Each number is 128 + 24 x the weight over its row's rms, rounded and kept within 0 to 255. Layers, rows and columns count from 0. Numbers have three digits each. The size before them is the row's rms in percent of the matrix's.

# v: layer 4 attention value, 192x192, rms 0.143, rows 86-99, columns 96-191
# o: layer 4 attention output (transposed), 192x192, rms 0.113, rows 86-99, columns 96-191
v86 095:153119150104171111102153115096156129142088107087097160192154140155131101143165134118127113169143112138115071122142120142122122109130112130133124157132138082109172139099137140120123139115123105157134108110163094085136137087104138117132127153172138135167117119114103094145171110113080121109
o86 103:159114116127122147125142154098079090134094160116118126085137137085112131106108104148165119124153145135137142142117089169054089122131134143101149158164086159095107146128108139133185084190132122096147125117151113138142128173134147144123173142101122129096111103122133146070114157093137106153
v87 101:112149143127109139157151116116131136109085114121154128122155093123172114095153119141112139074085117113129082154134112139128128084128125115159133112119126144133128129160132167084122127078128063115130091136099115130101105118133138122149129137109150151103090094090104124157107141147140181158
o87 098:166153129130146077114118106102122134121181141115148120134108123147137165101103125111117116126151086176112114127149137180076137120111175135153129129163133094097134137109165144120099111179134149125121140102159161145124102111109136106121109161141116118122130170119145076104124067124097142148
v88 098:162144119102138139087112151136143116121110117115150130137150119111189126105135096137097112126127132122159112122097087137120136116137153133148151117131068142066118191136144130120127151102128080126170111118137153159164122118117158101157142117088135079141146125125106111181129125150146153149
o88 102:141167132190161155109147125137146129155162146074184097085135119134134159152118143112128148112104143157123133092138149126082131118089136128152110129168155141114130101087152094113162156161132104136124153118167119116134100095120117114142101116150146161126113101126112151124086136121107138116
v89 092:119100135145129088111137072148143088105115085143144119104106141121172117093144117141082111134166121108115127119135148129160103127129125103124138155166131107099118102138114094103103160209134158167135142126129140117138159099102154133103147140141118182206127134140127150167143158148118078150
o89 095:132159109130148170111091123115165130131090116100110139141128129175127144109134156111176151133150144166118131132067115116111104107113165137102170106106138127119113138139152154138121133128104100126092109112133151184104122163134176138116100073100140134118111124097092094081128118148111131136
v90 097:121110133172122123092150163132168123106171126121149134134156118156145132089131131114104149127119156132101147115131065146104118118129113149111085108124122116140200122112159080149152132084160125093072089086109119156121131127135091120133138131169132133117126087095115115135112117137122122134
o90 095:149143086101156132153081109115105066107095143091117097121055161134154083159110139103167114090135135134157104160148164082141140153163123105178137140161111159136149138144110129100141168096137138137134106142072149111120118118124147156157094123105138171113126154175127151120158120136145122152
v91 106:133071128145151153171161153124125111125165115160184105169115097153131160113093092141170070119091146117122127141123097171116148157116133109101165128098149138100167139127135118172102137155161086117146106122130125121146122097150146119132172152119134105125105123093081128130137122154132145150
o91 104:090164111122139122083121099165155101129145147118086115102150142124114124119149157119119174148188146135124124115120120127101126133117158170147109149124146145101120111131133152103152132100137125137120113113114099143115104145127133130158138124133128133124113128105166125125111103128141142102
v92 107:121079125169169067128141137114131131082108126102155114109158143118089146178133125141165149150161092145110127160153147137137129139084115100094141099140156104174133133120108129147086145133115140121134136104133127145082164157154119142128166126105100132138143135106139162145143112098104170123
o92 115:077155111083108161140154128143115100119152148122079116168117092133134131149126120187089171114139096144143100122146096126072169128143130149117142133117095124128122136134110142118144164124090055149137060118135126116131140139138103128137122126145159138093134113168152075141123141169140122156
v93 102:152149124148154171089105177142132156149174144146154125129147154196165141108107131147134141141135141120169084083156127144125091144115129147084166134101150156111137106106150145155103098150119151159129140158092188144140058151105141108136134116109147099157135107124144142098116149159099176128
o93 102:093127142158119130200143120122115119105117113077160138134143111098110160138104135143168168086181156132088149085073113174170148113146097078152129113129077115174131142122130068122132150143152115067102120144117088113141136147127078096155140151105156125132148141136138149087144125096150145123
v94 101:112113140134116183149122108138121131090118137160124112149127115127094139124144116094139102130151123105132159113102122119096078123083134143154109158091154150110128164110110118128147147147122139153114120107147104155186123100110160111140108157084152169104144120116109139114127108127119151095
o94 102:117106105115130098151133140159141119148180135100106112127151110169161141125130160093149119115160162169117156147140139101143127132113112162125155148136141117128149092128138108113136125150122140117173130127098103110101138166092146118192160120132124047094112121143101125070153149089100158162
v95 110:124128180132156147129158143129106123168114137157134145153108127106107111129132152081096148120102126130121103110107080154126131110159133117155108110145097149091131105081130119113139128124147135091140141095121104113155138130146088142170112111171124128124132099105135093135132121126154109125
o95 115:144120100098125067064137129143154099091121103107146146106120138155149116138108085167147106139061156125144153166126117153086152152134126095120117113149130124113126137149135169118129104052136117093129136112141122105152121128097126124161122177114135107142098141133157170134132158116107121155
v96 113:156131115164157134119095130140121148102129125132146136109118136205133139171121174122117108183121165121153102118123090074112077144079111147081139160118141118113113143172093095088117138080128142140113123151150162136149114138119121079146105121130130117122141141135091075117125119101116116140
o96 111:107126153144069124160140133074166116133138140113128079105105091120121127089135072142159159108159050132131141120139122115141093130163129120129148093149126109134136084134093117170157121146136162138153091143108098120149138121115137101152110120120141110122120111139164145123132133182127153142
v97 100:099151147094120143093158118118134134178114169109117131155103085104116091077114116128153098116141154139144142116118114149111138154166140092138141141150111147123120153116119143121123153081176103100098108118142115134163147094117125145121095122205111146154108137164120113161138143139127135137
o97 100:152141138160129130118115122128116162118125081081126103097112151131160108123160134081105122166158151116121147142135146127116121123096119150129103121084181139156140160099101105136162120155080160130159087109142149146142097123140156129089131159105146095107106116156129125143165129091089158090
v98 094:077096114131133109155155120189140148131122125119107135141124120118172122170122181136154119129133154128103111108151162163102122101151138098139112121093119104090099141134109128112086155113140101147123149122150142127127088174185115121146142103117119120118124143132124133129119147104119154144
o98 092:150130173096096158127136101123126126129127138131123154100162125133103104125113113105122122120153121123119096107124109104111115124112120127139138141152136113188118148112153095154189118151151137069164118119150100133146127108159131131125115143164155123133144148112175119102105140198148124162
v99 108:127091137139119119147141118099160128151081102090099171144139151095089135103124106130122107124150132125126134118169117103123135119143136158140108145118160132113154146119129152129175146100125117094146138061151102098131152100143124153062139153119088130127101134154121103124147080104120104144
o99 105:112149123102143149106123112123148133125128115126121099075117107084093073187179125114138114072079150163131127125192110113117109143072118129107100135153115106104081134115137130103140130109095085152101113157121148129105141150086131162144148163123113115114158129109147133107130174149118140137